config = dict(
    n_layer=8,
    d_model=64,
    n_head=2,
    n_kv_head=2,
    head_dim=32,
    d_mlp=128,
    vocab_size=3789,
    activation='geglu',
    norm='rmsnorm',
    norm_place='pre',
    norm_eps=1e-05,
    positions='rope',
    rope_base=10000.0,
    rope_fraction=1.0,
    qk_norm=False,
    attn_scale=0.177,
    bias='none',
    tie_embeddings=True,
    parallel_block=False,
    extras=['capped logits'],
    init='uniform',
    init_std_qkv=0.0475,
    init_std_o=0.0119,
    init_std_up=0.0475,
    init_std_down=0.0084,
    optimizer='muon_variant',
    lr=0.00485,
    lr_mult_o=3.0,
    lr_mult_up=0.799,
    beta1=0.95,
    lr_head=0.00981,
    grad_clip=1.0,
    warmup_steps=200,
    schedule='wsd',
    decay_fraction=0.772,
    decay_shape='linear',
    final_lr_fraction=0.0,
    batch_tokens=8192,
    seq_len=1024,
    doc_mask=True,
    train_tokens=92530000,
    steps=11296,
    dataset='wikipedia_en',
)
Each number is 128 + 24 x the weight over its row's rms, rounded and kept within 0 to 255. Layers, rows and columns count from 0. The size above them is the row's rms in percent of the matrix's.

# layer 2 attention value, 64x64, rms 0.12, rows 63, columns 0-63
size [ 96]
[[ 83 159 122 167 105 145 129  97 161 103 136 127 108 143 115 155 146 169 135 103 139 112 144  86 123 159 171 123 142 110 142 129 138 107 107 116 135 143 163 127 141 158  89 153 116 124 119 121  93 168 145 155  88 106  93 179 165 134 138 121 145 128 100 130]]
# layer 2 attention output (transposed), 64x64, rms 0.325, rows 63, columns 0-63
size [ 90]
[[ 98 170 100 156 101 134 122 151 118 117  84 113 123 129  93 108 135 150 157 166 166  69 134 156 116 111 132 118  92 139 170 157 163 129  99 121 147  86 135 132 156 118 165 136 138 113 110 115 153 141 135 127 138 150  94 148 168 158 126 145 152 124 117 111]]
# layer 2 MLP gate, 128x64, rms 0.155, rows 0-34, columns 0-63
size [ 83 112 104 105 110 102  97  92 112 105  83 103 101  89 102  96 100 100  98 113 105 122  84  82  87  90 113  91  88 105 101 108  97 106 114]
[[132 127  90 117 115 112 124 162 111 146 135 117 159 156 112  85 142 164 180 129 137 127 116  73 104 142 130 129 112  95 155  74 150 137 122 133 137 131 132 130 132 148 112 133 147 156 111 159 101 160 149  85 165 104 164 169 129 133 148 120 139 126  82 147]
 [129 126 115 133 107 102 110  79 138 120 140 160 161 125 131 134 109 147 142 116 112 150 128 150 125 133 135 191 159 137 140 133 131 115 200 109 162 128 133 105 103 122 155 139 155  91 144  88 150 134  98  97 126 138 126 138 129  83 164 144 146 142  97  82]
 [125 125 109 126 167 170 111 120 117 114  88 157 142 111 149  95 144 147 122 136 156  78 131 123  92  61 168 124 125 160 123 159 138 103  67 142 126 150 151 117 122 145 134 124 146 145 132 112 105 114 140 117 148 159 125  91 106 136 105 175 134 146 139 121]
 [123  99 150  64 131 131 142 132 113 164 146 130  79 118 115 164 147 148 142 128 126 147 133 140 174 124 110 148 107 112 109 139 110 119 161  85  77 112  97 132 111 129 117  90 121 109 144 152 153 116 110  98 113 164 121 144 160 103 133 101 131 159 162  93]
 [121 120 119 164 137 133 104 172 164 142  65 142  89 127 154  81 133 139 146  82 153 126 136 102 129 150 158 168 128 108 164 120 116 119 123 117 122 136 169 134 142 128 115 128 162 154 123 147 128 153 113 137 114 177 166 115 151 103  88 145 100 128 138 119]
 [133 156 143 157 154 142 155 138 135 119  79 163 114 174 102 132 144 117 121 108 138 105 117 156 130 126 107 125 129 115 138 108 103 154 128 117 148 139 120 142 172 115 144 117 145 160 126 194 130 145 124 141 170 188  98  85 137 143  82 116 134  98 149 116]
 [113 105 153  84 125 152 129 137 140 155 125 142 177 117  96 106 117 162 150 128 154 130 106 123  95 149 135 139 135 119 128 148 131 159 124 124 137 182  82 103 124 168  97 131 142 130 130 155 116 172 104 108 170 110 123 177 111 117 155 157 130 172 139 153]
 [112 141 114 124 162 165 119 125 134 136 130 136 121 119 165 129 131 163 171 159 150 115 143 135 173  92 125 193 116  80 111  88 130 137 131 138 147 152 101 151 125 146  95 136 144 128 150 137 151 132 128 102 139 144 116 118  74 124 132 129  89  82 162 100]
 [168 148 112 130 131 131 122 168 102 113 163  90 184 149 125 161 134 125 110 101 134  71 127 150 177 115 114 137  93 121 138 158 110 140 106 116 128 104 137 113  91 159 144 123 134 128 149 109 119 138 177 113 128 185  92 132 124 114 157 127 125 107 113 117]
 [107 136 136 102 113 153 137 126 139 120 104 155 136 119 119 127 131 120  95 151 128 175 126  79 113 116 153 124 143 127 184 145 117  83  97 108 143 134 146 133 125 124  78 154 140 129 121 143  84 128  95 141 120 160 155  96 140  73 102 102  89 105 128  87]
 [131 173 103  85 159 126 119 115 155  68 176 138 108 109 115 125 141 107 145 106 176 114 102 138 123 127  83 113 118 138 142 113 145 127 120  87 115 111 126 116 157 145 127 104 110 156 106 109 153 141 126 122 144 124  97 125  92 129 140  84  64 131 118 126]
 [142 111 119 141 126 122 128  89 101 137 180 159  96 124 118  97  98 163  86  64 130  97 123 118 141 119 102 164  96 114 120 110 145 109 119 153 128  92 135 178 108 171 159 128 153 130 131 137 167 120 143 113 133 118 103 128 153  97 109 137 137 150 134 146]
 [ 87  83 149 101 183 105 145 114 117 138 122 130 107 109 114 169 128  96  86  98 135 154 141 106 160 114 137 132 142 144 131 140 103  77 107 131 122 101 107 190 158 120 123 152 127 108 137 162 121 101 156 136 114 118 145 110 101 107 132  96 100 149 135 138]
 [138 135 131 119  91  86 106 128 148 120 152 124 143 101 103 126 142 164 108 151 121 107 134 135 157 122 137 128 105 126 106 158 122 156 124 182 119  57 177 156 145 102 126  98 131 135 117 164 152 115 165  97 133 122  95 131 159 169 158 130 118 158 133 143]
 [195 154 150 123 108 175 160 118 118 140 113  88 140 146 148 114 137 134 117 158 174  82 103 126 126  94 117 119  76  94 129 139 150 117 129 129 120 118  89 129 101 112 146 147  97 106 150 112 123 159 109 137 133 116  74 120 115 144 144 122 136 140 100 153]
 [149 168 141 132 130  92 106  98 124 128 108 181 138 172 113 111 137 118  97 131 132 132 145 135 157 141 157 125 153 141  66 151 126 150 120 120  57 120 113 126  88 129 143 112  89 150 103 173 119 142  98 107 131 110 143 155 127 155 148 143 112 134 111 116]
 [116 136 106 119 112  75 167 111 141 126 132 130 103 152 111 167 153  88 120 164 178  70 131 153 129 145 143 104 135 132  99 159 153 124 123 138 117 169 116 114 154 150 107 137 129 108 107 126 140 130 146 149  96 110 148 172 151 139 131 156  98 170 129 152]
 [140 138 133 160 164 126 135 131 122 153 109 141 130 111 177 116 118 127 133 135 147  77 120 141 181 151 158 203 144  96 119 141 163 155 129 137 122 131 133 140 166 194 133 131 144 140 160 134 122 148 146 114 146  94 115 140 132  94 113 120 140 148 160 109]
 [132 102 161 113 123 109 143 168 128 135 156 132 175 127 141 142 166 125 106 141 132 102 133 145 163 128 158 176 162 128 176  88 142 121 107 133  83  90 102 129 141 164 124  96 126 138 151 148 136 116 111 115 138 108  98 163 117  83 149 135 143 112  94 102]
 [110 127 106  88 100  94 141 170  95 159 133 149 158 146 117 156 142 117 154 104 148 107 175 149 147  96 143 130 149 120  91 111 136  95 155 108 130 124 140 135 105 124 118 103 139 100  85 132 143 142 126 109 145 118 114 165 176 102 166 137 176 156 125 108]
 [108 124 102 145 121 127 132 156 158 152  94 140 112  82 151 137 128  92 103 136 108 154 119 132 135 163  89 166 174 146 108 150 177 128 135 130  92 136 122 172 135 109 168 137 144 115 121 128 131 119 133  99  90 166  84 141 169 102 100 116 108 124 115 114]
 [120 123 111 151 181 130 104 131 103 122 153 118  74 103 136 126 126 137 127 147 133 110 176 126 151 114 113 187 132 143  95 133 116 141 124 141 121 110 118 175 127 118 172 149 118 125 150 157 126 136 162 117 130  77 102 131 162 101 139 109 131 179 127 174]
 [145 122 126 104 124 140 130 152 158 117 144 125 152 110 143 114 152 121 154 109 149 149 125 124 119 159 139 153 136 132 133  76 112 101 105 134 110 177 126 106  79 107 181  86 121  81 117 198 119 158 102 157 123 130 155 125 157 127 154 105 144 137 138 140]
 [141 137 131 163 121 101 119 175 145 137 147 119 105 151  92 184 128 124  94 136 134  94 165 135 147 114 114 118 150 127 137 145 159 150 141 112 141 108 103  90 115 169  88  79 100 165 122 125 141 170 128 139 102 144 131 138 126 166 103  88 132 161 139 123]
 [111 101 126 109 131 137 138 140 128 123  98 150 149  83 128 110 147 145 176 140 105 119 102 127 149 163 115 125 138 113 127 144 145  75 154 131 178 127 150 120 164 130  95 180 130 137 113 159 104 110 153 129  88 153 164 124 121 147 123 139 107 168 182 145]
 [160 155 125  78 149 133 124 106 156 147 148 149 115 134 103  87 109  85 143  96 157 143 100 103 177 135 123 113  63 148 152 129 132 142 141 129 149 147 111 154 159 142 133 107 138 147 121  97 127 155 171 108 139  97 109 134 122 130 145 110 107 108 113  85]
 [126 158  89 113  63  57 178 110 117 120 103 111 104  90 129 133 112 110 123 101 116 143 131 108 106 134 102 130 154 121 108 124 148 147 129 128 108 144 131 160 128 119 138 173 109  91 116 100 130 100 125  97 100 142 132 147 167  83 123 135 146 121 122 143]
 [115 135 144 186 137 179 142 133 129 111 170 152 146 136 162 141 144 148  97 116 108 134 178 113 120 141 121 141 171  61 134 122 100 114 129 154  99 150 123 143 113 146 163 105  78 112 103 124 134 116 114 144  99 130 150 109 144 109 160 113 112 139 147 126]
 [112 133 146 171 103 135 116 115 134 180 116 110 151 121 150 127 109 120 111 129 139 142 141 103 156  98 141 161 141 106 111 113 143 125 116 126  85 145 157 114  54 138 139 157 157 124 121  94 133 166 124 104 139  95 177 111  96 147 142 117 135 135  71 128]
 [174 154 110 148 102 133 115 101  94 123 111  98 111 112 130 110 157 129 152 135 148 119  74 146 135 139 101 136 146 115 129 111 126 187 123 103 105 142  64 110 139 158 109 163 117 110 117 145 157 121  99 143 100 158 117 140  90 108  91 131  88 131 119 124]
 [129 136 108 147 113 134 172 165 147 138  88 107 136  97 140 126 127 104 131 117 148 108 130 140 126 140 143 189  86 127 171 131 119 135 150 164  83 114 107 155 120 103  95 154 163 169 120  88 163  98 136 147 142 126 116 142  93 107 122 104 104  94 129 129]
 [165 140 143 125 128 144 102  87 105 126 129 177  91 124 119 150 137 146 145 139 149 125 104 126 139 164  70 151 127 139 152  79 139 125 155 119 147 144  95 130 146 148 111 142  93 116 154 122 139 131 104 144 103 144 153 142 103 141  88  88 116 180 130 171]
 [ 98 147 126 112 130 117  81 118 119 116 115 158 130 145 148 150 165  94 151 139 125  88 134 127 112 151  84  99  83 165 144 148  85 101  95 148 113  91 168 105 142  79  99 122 137 138 145 150 122 126  94 148 111 106 141 140 117 150 158 104 157 133 110 132]
 [124 105 150  93 147 118 170 118  96 172 115 127 136 114 115 116 151 117 144  85 124 150 105  87 144 131 136 136 132 148 125 109 142 120 157 116 141 131 107 122 120 110 150 165 159 102 134 111 129 116 122 113 115 103 151 146  70  94  92  77 118 110 164  69]
 [126  88 141 140 148 123 108 100 122 121 110 130  91 112 157 122 128 135  70 152  87 141 105  98 151 121 140 128 152  99 100 153 148 159 124 155 113 107 132  58 118 148 152 163  93 114 140 125  89 137 119 112 110 103 128 122 135 120 115 177 111 151 146 163]]
# layer 2 MLP up, 128x64, rms 0.155, rows 0-33, columns 0-63
size [ 75 115 108 105  81  88  97 102 104 107 101  95 117 107 111  99  92 100 134  92 107 112  94  85  99  95 107  95 105 104  96  96 103 106]
[[111 156 148 101  70 138 145  90 147 127 135 137 102 119 120 167 116  90  80 124 156 142 137 135 157 124 157 103 125 153  86 185 104 125 161 152 104 116  99 118  72 113 109 141 113 121 147 157 164 130 127 149 120 151 121 127 118 135  99 122 129 133 154 112]
 [ 91 141 125 114 115  94 100 101 123 145 112 127 103  96 138 126 135 156 151 145  96 185 131 132  85 160 120 150 129 130 109 132 112 115 130 169 167  87 130 114 160 112 161 120 126 108 163 120 128  95 125 101 133  96 162 194 151 114 132 115 161 140 127 125]
 [118 140 120 114 175 154 111 118 120  97 117 140 143 125 122  92 126 143 111 139 136  72  87 131  96  97 167 150 127 162 134 164 142 112  54 147 113 142 163 112 134 146 128 103 135 142 142 126 130 128 121 134 135 182 128  79 125 130  90 161 120 143 131 112]
 [109 129 108 114 149 131 131 171 115 147 145 128 137 168 134 117 157  99 142 155 100 189 156 152 127 141 161 142 109 111 168  91  93 138 136 126  69 133  98  95 108 125 162 137 133  80 107 116 130  94 119 124 168 127  91 127 115 123 121 123 116 160 114 113]
 [122 106  92 108 138 138 103 151 123 177 103 124 116 127 132 121 134 123 152 139  92 119 130 121 138 116 137 121 163  94 171 121 112 127 154 108 130 132 168 105 128 133 116 184 152  82 119  97 117 164 135 170 111 152 163 112 105  72 124 161 130  84 130 115]
 [109 121 151 112 133 139 140 126 145 118 148 116 119 117 144 158 138 144 157 140 132 135  96 131 133 161 155 128 149 146 133 111  91 108 114  80 127 130  95 123  61 136 170 157 143  71 158 127 135 100  98 137 101 148 161  95 124 113 115 172  85 139 164 137]
 [158 121 167 104 115 117 151  85  86  90 140 119 129 121 125 112 112  95 135 120 137 131 150  97 102 101 138 157 118 130 105 127  85 109 123 140 123 150  83 163 120 165 137 100  93 155 134 118 130 106 133 127 151  75 140 103 110 149 108  93 126 186 132 147]
 [120 112 140 128 121 140 130  75 136 129  80 137 151 121 124  91 139 159 134 163 157 130 126 161 117 134 129  87 108 130 147 125 152 123 152 138  94 110 103  90 137  73 135 129 137 124  96 117 152 134  95 148 100 138  91  78 113 136  97  81 160 100 139 107]
 [ 87 128 120  92 132 144 153 117 142 139 100 120 133 103  73 149 104 143 118 176 177 174  89 140 117 114 155 139 100 113 159 109 131 124 132 129 125 120 116 185 145 108 139 144 141 105  96 133 118 126 104 161 143 175  91 125 117 118 135  93 129  98 112 131]
 [121 112 138 153 152 118 120  95 130 115 120  64 100 146 141 132 160 154 151 115 158 149 117 138 161 148 129 137 146 130 107 119 136 184 155 120  94 108 131 148 151 137 111  99 124 117  82 130 192 151 134 121 169 123 162 143 133  90 109 160 134 155 139 152]
 [125 165  77  98 121 111 153 107 142 131 117 107 119 147 125 123 146 127 142 102 136 166 131 143 148 155 108 150 143 106 157 107 176 131 134  71 135 118 126 111 153 148  77  91 156 123  99 150 141 112 125 120 124  99 134 118  82 121 158  94  96 148  86 108]
 [140  88 138 131 125 132 130 130 149 128 113 118 149 129 145 139 123 153 107 159 117 149 138 121 100 124 118 149 151 113 109 143 149  90 115 131 169 149 191 138  86 122  95 178 151 138 123 147 141 128 104 176 146 176 121 101 113 133 114 141 134  78 146  68]
 [149 101 155  98 115 100 173 145 124 137 100 132 107  81 118  96 149 104  98 166 128 123 130  44 160 134 116 120 119 126 102 104 133 147 119 142 157 142 102 162 160  94 130 112 111 148 125 133 126 119 138 162 125 152 169 128 146 125 165 103 124 121 134 141]
 [129 115 126 129 149 153 111 173 145 118  99 101 121 150 137  85 118  81 112 135 104 157 107 138 133 134 138 135 140 135 110 124 148 128  87  98 134 149  69 133 153  95 146 120 178  87 139  97 116 176 127 132 185 128 118 137 132  81 133 125 134 146 117 151]
 [128 154 150 169 108 120 133 126 124 130 122  87 157 168 133 122 115 125 134 120 133  74 110 144 122  73 119 159 105 162 139 110 140 135 166 111 132 147 138 136 130 122 111 169  80  99 142  77 122 145 112 101 134 100 125 130 118 145 108 104  80 165 109  92]
 [160 191 154  99 127 103 120  98 134 124 119 174 140 170 169 102 145 139 125 132 133 114 130 128 143 153 121 142 144 128  90 132 139 163 120 117  77 113 109 111  84 144 142 105 105 148 130 131 132 128  91 111 154 116 135 111 131 193 139 155  90 127 110 114]
 [119 127 126 140 128 122 165 101  80 179 107 154 127 124 157 136 143 159 166 113 160  93 115 150 149 128 111  97  95  76 135 109 119 149 136 138 139 133 134 110 142  95 156 144 108  99 148 148 132 126 121 169 133 124 132  77 107 159 113 118 114 177 104 156]
 [ 75  94 106 141 125 115 149 183 146 156 102 143 119 136 141 145 104 110 123 134 121 112 129 112 140 137  94 111 140 128 103 182 160 142 128 140 130 129  98 128  93 140  89  90 111 135 147 123 131 148 148 153 144 152  69 168 126 152 136 131  96 129 167  93]
 [141 113 147  88 146  82 147 145 122 131 116 157 146 147 125 108  92 149 163 146 195 117 120 108 115 118  98  99 101  82 137 170 169 125 137 165 120 137 131 110 111 124 145 135  94 127  99 100 122 146 138 126 106 149 120  88 123 140 145 165  98 160 150 127]
 [103 107 106  83 111  71 114 139 108 160 127 152 149 155  87 142 157 131 157 108 119 121 158 163 134  97 121 129 103  88  71 146 113 128 143 102 137 112 121 142 105 102 137 120 120 124 113 104 143 133 116 125 147 141 123 138 178 104 173 108 165 161 143 133]
 [127 143 173  93 122 163 150 123 111 141 149 110 146 134 135 124 135 148 149 155 135 113 142 117 118 123 145  95  92  89 139 133  91 122 104 161 162 116  92  81 145 131  80 133 137 139 143 111 177 155 139 141 146 132 174 129 100 153 184 103 153 124 114 111]
 [ 76 114 119 133 117 150 116 141 129 142 163 122  94 110 158  86 136  79 140 159 123 126 155 147 160 108 176 133 137 112 111 107 136 107 121 123 139  83  85 176 123 143 147 115 127 126 102 152 141 121 166 122 109  74 109 145 134  92 142 139 170 134 125 125]
 [138 107  88 122 113 128 152 117 135 140 108 124 153 128 146 114 138 123 110 108 111 144 160  96 151 103 142 175 144  95 141 124 117  83 130  88 130 129 115 161 109 123  93 165 175 131 142  95 122 124 127 125 145 138 119  80 106 112 117 125 157  85 189  84]
 [113 120 111 108 136 164 125  72 125 121 146 108 136 116 153 101 123 123 142 107 124 140  84 119 132 126 146  85 142 134 135 109  91 130 100 110 139 144 154 153 146 106 138 150 164 106 107 135 113  68 174 102 167 131 124  97 111  92 135 163 158  86 139 154]
 [169 144 158 114 160 131 121 148 147 154 154 146 129  72 121  85 104 124 123 132 111 165 101 121 156 106 175 107 151 141 116 137 150 127 114 119 129 144 134 115 134 181  94 143 157 172 171 150 147 129  90 150 122 133  93 145 130 112 120 109 107  95 151 127]
 [130 148 150  97 145 113 123 127 157 160 153 159 121 139 112  72 170 101 115 115 129  98  94 114 151 163 128  81 109 138 105  70 130 127 120 128 138 152 154 115 153 138 110 132 137 131 159 125 114 161 155  97 148 126 110 126  91 165 109 124 124  73 134 109]
 [124 122 102  99 107  73 170 124 141  96  86 124 131 143 123 116 135 111  98  70  91 127 110 111  94 158 115 132 179 124 101 108 165 131 136 122 137 119 111 138 151 141 136 134 120  91 117  76 151 144 121 157 122 116  93 178 156 129 132 134 144 129 140 141]
 [ 76 132 138 130 151 128 130 145 166 113 150 100  93 115 186 140 140 148 120 105 121 115 144 151 158 123 177 126  99 114 159 147 105 117 104 171 132 143 108 160 111 110 137 159 104 135 132 133 120 113 131 127 132 139 150  72 140 130 120 120 100 190 123  89]
 [137 118 117  94 112 125 111 131  68 128 166 143 159 101 115 122  90 148 114 152 148  89 145 130 111 115 149 113 109  99 151 140 142 135 127 120 106 125 113 131 122 133 128 107  96 121 176 141 144 134 112 143 136 147  98 115 155 139 194 104  89  64 144 159]
 [117 159  61 131 167 155 120  97 132 110  87 124 129 142 126  91 125 106 112 146 145 128  91 110 149 110 133 138 130 123 158 117 118 109 110 146 145 120 111 140 133 133 107 123 133 134 147 108 145  64 148 143 112 132 121  90  98 165 120 155  74 129 180 102]
 [122 133 104 170  70 136 149 138 151 110  66 163 131  97 139 141 185 108 145 119 156 131 134  99 108 121 133 168 123 159 152 136 117 141 162 129  96 120 126 163 108  93 109 161 131 164 109 114 145 102 124 125  96 103 138 130 109 139 125 113 100  97 127 126]
 [103 127 189 147  93 108 139 128 106 132 131  96 163  83 113  98 134 172 143 158 120 112 136 119 130 114 142  81 119 126 146 151 116 127 107 171 154 126 166 153  80 135 119 139 103 148 131 129 172 138 127 136 105 141 103 130 136 131 134 127 136  95  68 146]
 [105 117 110 153 148 119 123 135  95 100  87 121 130 111 130 166 111 146 113 118 155  99 136 115 140 129 143  85 121 134 168 100 105  86 135 128 119 152 139  87 133 116  82 116 123 151 143 116 167 125 121 138  92 105 168  75 111 129 107 126  88 170 163 103]
 [123 110 161 152 143 170 123 148 145 120 146 133 120 161 107 126 158 110 112 135  70 148  94 110  95 130 171 107 116 147 147  76 132 136 140 109 160 147 147 109 161 110 136 127 189 140 155 119 158 139 104 127 125 123 142 152 110 115  70 136 121 111 144  98]]
# layer 2 MLP down (transposed), 128x64, rms 0.126, rows 0-33, columns 0-63
size [ 88 104  94 106  97  98  99  93 105 107 109 113 115 101 111  91  96  97 119 100 109 112  95  89  92  98 101  98 102 100  98  97 100  97]
[[135 130 138  81  67 140  74 146 159 135 135 124 132 161 119 120 105  97 143 116 108 127 135  74 107 153 115  96 144 120 118 142  99 150 158  91 139 103 116 119  95 137 101 131 129 164  80 122 142 119 117 120 183 108 117 162 112 125 115 146 113 146 108 132]
 [166 116 107 169 144 146 150 122 149 100 138 136 173 126 147 121 157  91 131 165 114 107 125 125 125 153 115 156 122  88 143 121  97 105 142  95 136 137 112 131 156 173 140 131 131 153 166 149 120 122 160 179  94 144 152 150 141 136 173 169 165 123 130 146]
 [140 134 164  66  80 111 111 136 117 160 155  98 145 119 130  97 111  91 162 135 114 156 132 100 168 129 111 170 105 117 123 154 120 115 146 133 145 146 105 171 152 121 108 134 123 107 123 136 177 136 144 127 114 146 134 156 156 150  99  84 128  92 113 126]
 [133 140 148 167 147 106 115 104 144  96 129 115 123 189 146 138 149 161 107 144 115 120 102  89 153 168  77 104 126 159 136 168 148 139 119 140 127 124 143 133 116 115  90 142 139 161 112 140 172 140 158 137 159 147 133 129  99 165  84 119 159 116 108 131]
 [148 104 139  92 131 109 143 127  79 112 151 134 136 143 101 156  86 127 122 163  92 104 150  99 151 119 103  95 121 181  91 164 146 101 133 155 119 166 115 122 131 131 145 121  98 109 127 108 129 113 154 131 115  84  96 158 102 144 160 125 149 129 151 165]
 [140 153 111 132 115 132 108 135 136 142 135 104 125  47 119 108 122 103 126 142 145 154 132 164 116 124 166 108 130 176 103 144 130 129 103 100 129 105 143 101  92 122 155 115 138  98 145  93 148 108 154 111 106  94 108 166 134 103 130 148 146 170  75 119]
 [138 105 138 146 117 160 151 139 205 173 124  98 169 117 131 111 125 131 136 154 133 124 112 145 117 149 124 113 135 122 151 121 117 152 103 137 132 133 103  99 159 169 111 116 143 146 126 143 163 153 151 125 181 153 134 153 147 146 145 199 140 133 100 123]
 [ 94 140 105  87 113 108 140 206 130 121 153 133 132 157 106 146 114 102 121 103 148  96 140  87 111 136 135 143 117 165 119 113 100 126 151 120 156 141 158 171 104 157 142 141 146 170 167 144 140 116 173 107 127 132 136 158 148 120 122 135  98 146 110 107]
 [145 135 144 103 133 144 135 118 111 130 167 125 106 144  99 172 122 103  79 122 145 122  88  80 118 101 148 146 127 108 108 153 115 177 142 147 124 129 174 135 121 145 136 116 129  92  90  91 131 151 153  98 134 127  58 147 140 105 108 126 144 115 136 101]
 [119 119  79 167 133  74 114 113 153 169  92  97 114  95 124 155 124 117  92 157  91 101 157 142 115 107 141 105 108 146 135 127 106 126 106 140 161 103 144  85 148  97 128 145 158 148 138 113 116 115 128 117 124 140 134  78 131 129 162 109 174 145 130 123]
 [ 92 117  61 131 133 151 138 146 167 149 158  95 109 168 141 131 161 136 154 149 126 116 129 121 159 126 124 143 136  97 155 130 180 135  88  97 102 123 152 116 131 164 126 112 146 130  79 139 153 107 115  91 152 147 133 117 100 120 148 126 117 101  90 124]
 [109 164 161 139  93  97 105  92 121 101 102 125 110 150 156 159 134  95 152 137 112 157 147 130 154 139 139 153 164 147 156 144 115 128 113 157 124 185 156 147 171 101  95 167 102  93 118 133 125 160 155 106 132 116 141 157 115 159 139 116 111 143 132 108]
 [134 122 150 155 111 160 128 131 127 126 195 112 149 142 122 162  71 160 175 118 117 124 126 157  60 155 114 163 114 143 117 153 128 126 136 138 161  86 151  96 104 173 101 108 142 137 144 118 115 127 117 117 141 137 120 125 139 147 153 151 151 112 126 131]
 [106 166 166 134 123 140 128 137 157 110  92 134 161 175 141 108 129 158 104 155  82 131 104 104  94 129 120  89 139 151  83 147 110 150 121 124 151 132  92 133 134 117 112 135 181 141 169 103 111 165 138 108 139 131 106 106 126  94 165 123 138 133 103 148]
 [131 146 117 106 144 125 103 132 126 115 137 177 131  66 138 141 135 129 134 156 122 149  98 151 126 143 115 183 126 148 160 169 144 130 158 121 170 161  93 113 123 149 140 145 144 130 116 149 137 136  93 165 108 140 153  94 139 162  95 130 136 168 179 131]
 [118 140 121 130 108 144 119 153 115 139 101 142 159  91  75 146 141 123 167 145 101 100 147  98 169 137 117 170 142 143 150 129 142  83  90 109 114 148 109 120 111 155 155 107 122 137 106 173 158 131 133 181 129 128 174 140 144 137 122 113 119 144  91  96]
 [125 129 129 108 104 113 119 177 150 115 120 103 141 102  96  99 105 135 127 109  81 167 153  99  98  81  92 157 150 124 111 104 104 149 125 146 143 120 163 102 112 114 154 115 136 146 173 123 131 109 127  75 151 153 143 152 106 123 124  89 155 101 108 120]
 [149 129  88 109 154 125  85 121 139 117 139 153 166 147 103 142 121 120 165 119 149 123 117  67 102 133 105 127  87 134 122 156 130 133 120  90 131 174 152 137  83 133 156 174 138 104 163 155 148 111 116 125 133 144 176 149 108 132 114 115 141  92 112 111]
 [156  99 130 115 124 165 160 153 142  88 114 138 165 128 121 143 139 136 108 156 138 132 134  75  86 167 102 161 109 150  98 118 139 175 126 123  95 114  94 119 127 148 113 116 105 108 129 123 147 141 140  95 134 154 153  98 195 120 148 131 119 145 134  96]
 [139 125 140 170 168 160 137  92  99 128 121 130 108 146 128  91 136 133 147 138 132 128 107 118 123 135 127 159 102 154 190 139 121 157 121 183 151 142 157 135 121 136 153 159  98 149 109 105 122  97 110 158 133 132 134  89 122 161  76 134 154  86 142 153]
 [ 92  99 142 128 160  47 105 159 149 147 129 144 111 138 125 148 125 164 125 105 116 114 125  60 125 138 140  83 170 128 115 112 147 156 110  84 110 123 123 108  95 132 114 124 146 104 165 111 117 115 112 110 148 109  98 120 132 130 142 107 118 141 122 150]
 [138 139 143 127  82 107 127 167 122 142 149 130 139 111 131 145 127 115 155 121  90 112 122 148 131  79 148 146 164 120 136  83 106 130 155 129 152  95 161 149 156 145 126 103 131 146  62 128  97 161 125 131 139  85 138 134 136 115 150 111 132  64  95 134]
 [101 146 167 130 108 114 131 185 107 123 128 154  92 119  94 145 124 147 129 148 130 105 109 190  89 102 136 123 119 131  96 161 136 173 136 136 129  88 128 103 131 159 100 123 110 161 145  98 110 130 152 143 102 139 106 158 167 135 108 123 128 151  98 159]
 [165 103 165 156 112 141 168 111 152  82 139  92 101 126 115 144 139 123  80 156 154 122 143 112 110 132 142 118 139 112 131  99 134 156 129 117 114  79  84 159 139  82 117  68 163 138 128 127 128 178 143 137 121 119 117 130 118 133 129 148 114 139 162 114]
 [ 71 124 112  94  98 131 143 147  86 112 107 130 133 162 104 142 129 129 155 136 153 117 133 106 108 126  88 105 124 150 142 185 143 118 132 136 161  76 148  86 124 118 138 161 123 109  78 146  83  94 162 105 129 131 138 145 150 124 109 108 126 128 141 143]
 [133 129 132 128 116  69 118 142 110 147 148 148 112 131 145  89 185 131 104 107 114 123 144  82 115 149 143 136 115 161  78 123 137  97 133 154 102 129 159 104 149 162 135 107 160 112 122 173 123 143 153 112 123 130 151 110 103 134 121  69  86 104 124 136]
 [ 73 173 108 156 102 127 169  99 123 103  92  89 109 111 152  89 110 106 147 128 132 119 134 140 153 139  93 151 166 111 158 159 135 113 124 156 124 165 120 112 147 124 124 148 129 108 111 144 167  92 161 127  92 145 155 113 136 136 114 144 122  83 136 113]
 [148 123 108  63 121  83 132 121 136 150 118 150 133 115  62 114 125 141 169 132 125  73 136 113 119 122 130 111 108 125 106 124 136 166 147  86 130  71 134 134 121 139 102 105 171 137 128 105 130 154 121 151 144 117 102 157 142 149 122 131 154 101  91 136]
 [116 147 133 147 142 116 125  83 169 112 115 118 113 165 128 162 158 112 167 138 155 166 104 171 126 122 130 119 107 156  90 126 113 125 150  91 162 104 139 131 109 126 103 137 155 124 135 141  92 113 146 122 114 120 146 140 110 110  55 139 153 164  92 112]
 [ 97 124  95  88 110 131 145 104 145 120 164 106 136 182 135 101 104 110 157 134 130  62 120 162  94 125  92 136 125 166 126 113 101 100 137 144 112 123 134 129 106 123 131 115 144 137  60 119 153 157 145 181 132 113 130 138 115 106 132 128 138 104 122 143]
 [ 94 137 162 102 102  89 134  91 146 140 147 108 148 120 156 142 131 128 114 161  80 129 135 110 103  99 144 171 108 180 123 117 121 134 139 130 120 148 164 157 126 138 105 119 139 154 104 113 142 129 177 141 144 154 166 105 135 104 169 155 117  76 133 138]
 [134  89 125 130 165 135 112  79 112  91 140 165 113  84  99 105 131 103 125 111 116 121 124 118 120 190 122 148 113 153 120 133 159 148 144 121 142 126  92 143 128 153 115 144 153 113 194 148 133 144 127  93 163 143 132 113 115 169 120 145 114 161 113 159]
 [ 93  96 160 116 118  98 147 137 141 164 160  57 136 119  91 140  87 157 136 116 126 139  99 153 103 113 169 145 139 107 113 128 146 135 138 101 165 112 109 118 104 117 133 125  91 121 147 156 135 106 104  90 162 128 122 115 149 119 139 144 133  81 105 154]
 [131 110 117 125 120 101 154 145 122 133 124 113  93 135 139 140 132 104 122 137 178 108 134 133 141 110 104 156 149 116  85 167  91 148 113 156 107 220 148 124 136 147  85 124  79 140  92 144 143 129 152 112 145 134 119 120 152 108 159 142 115 154 148 139]]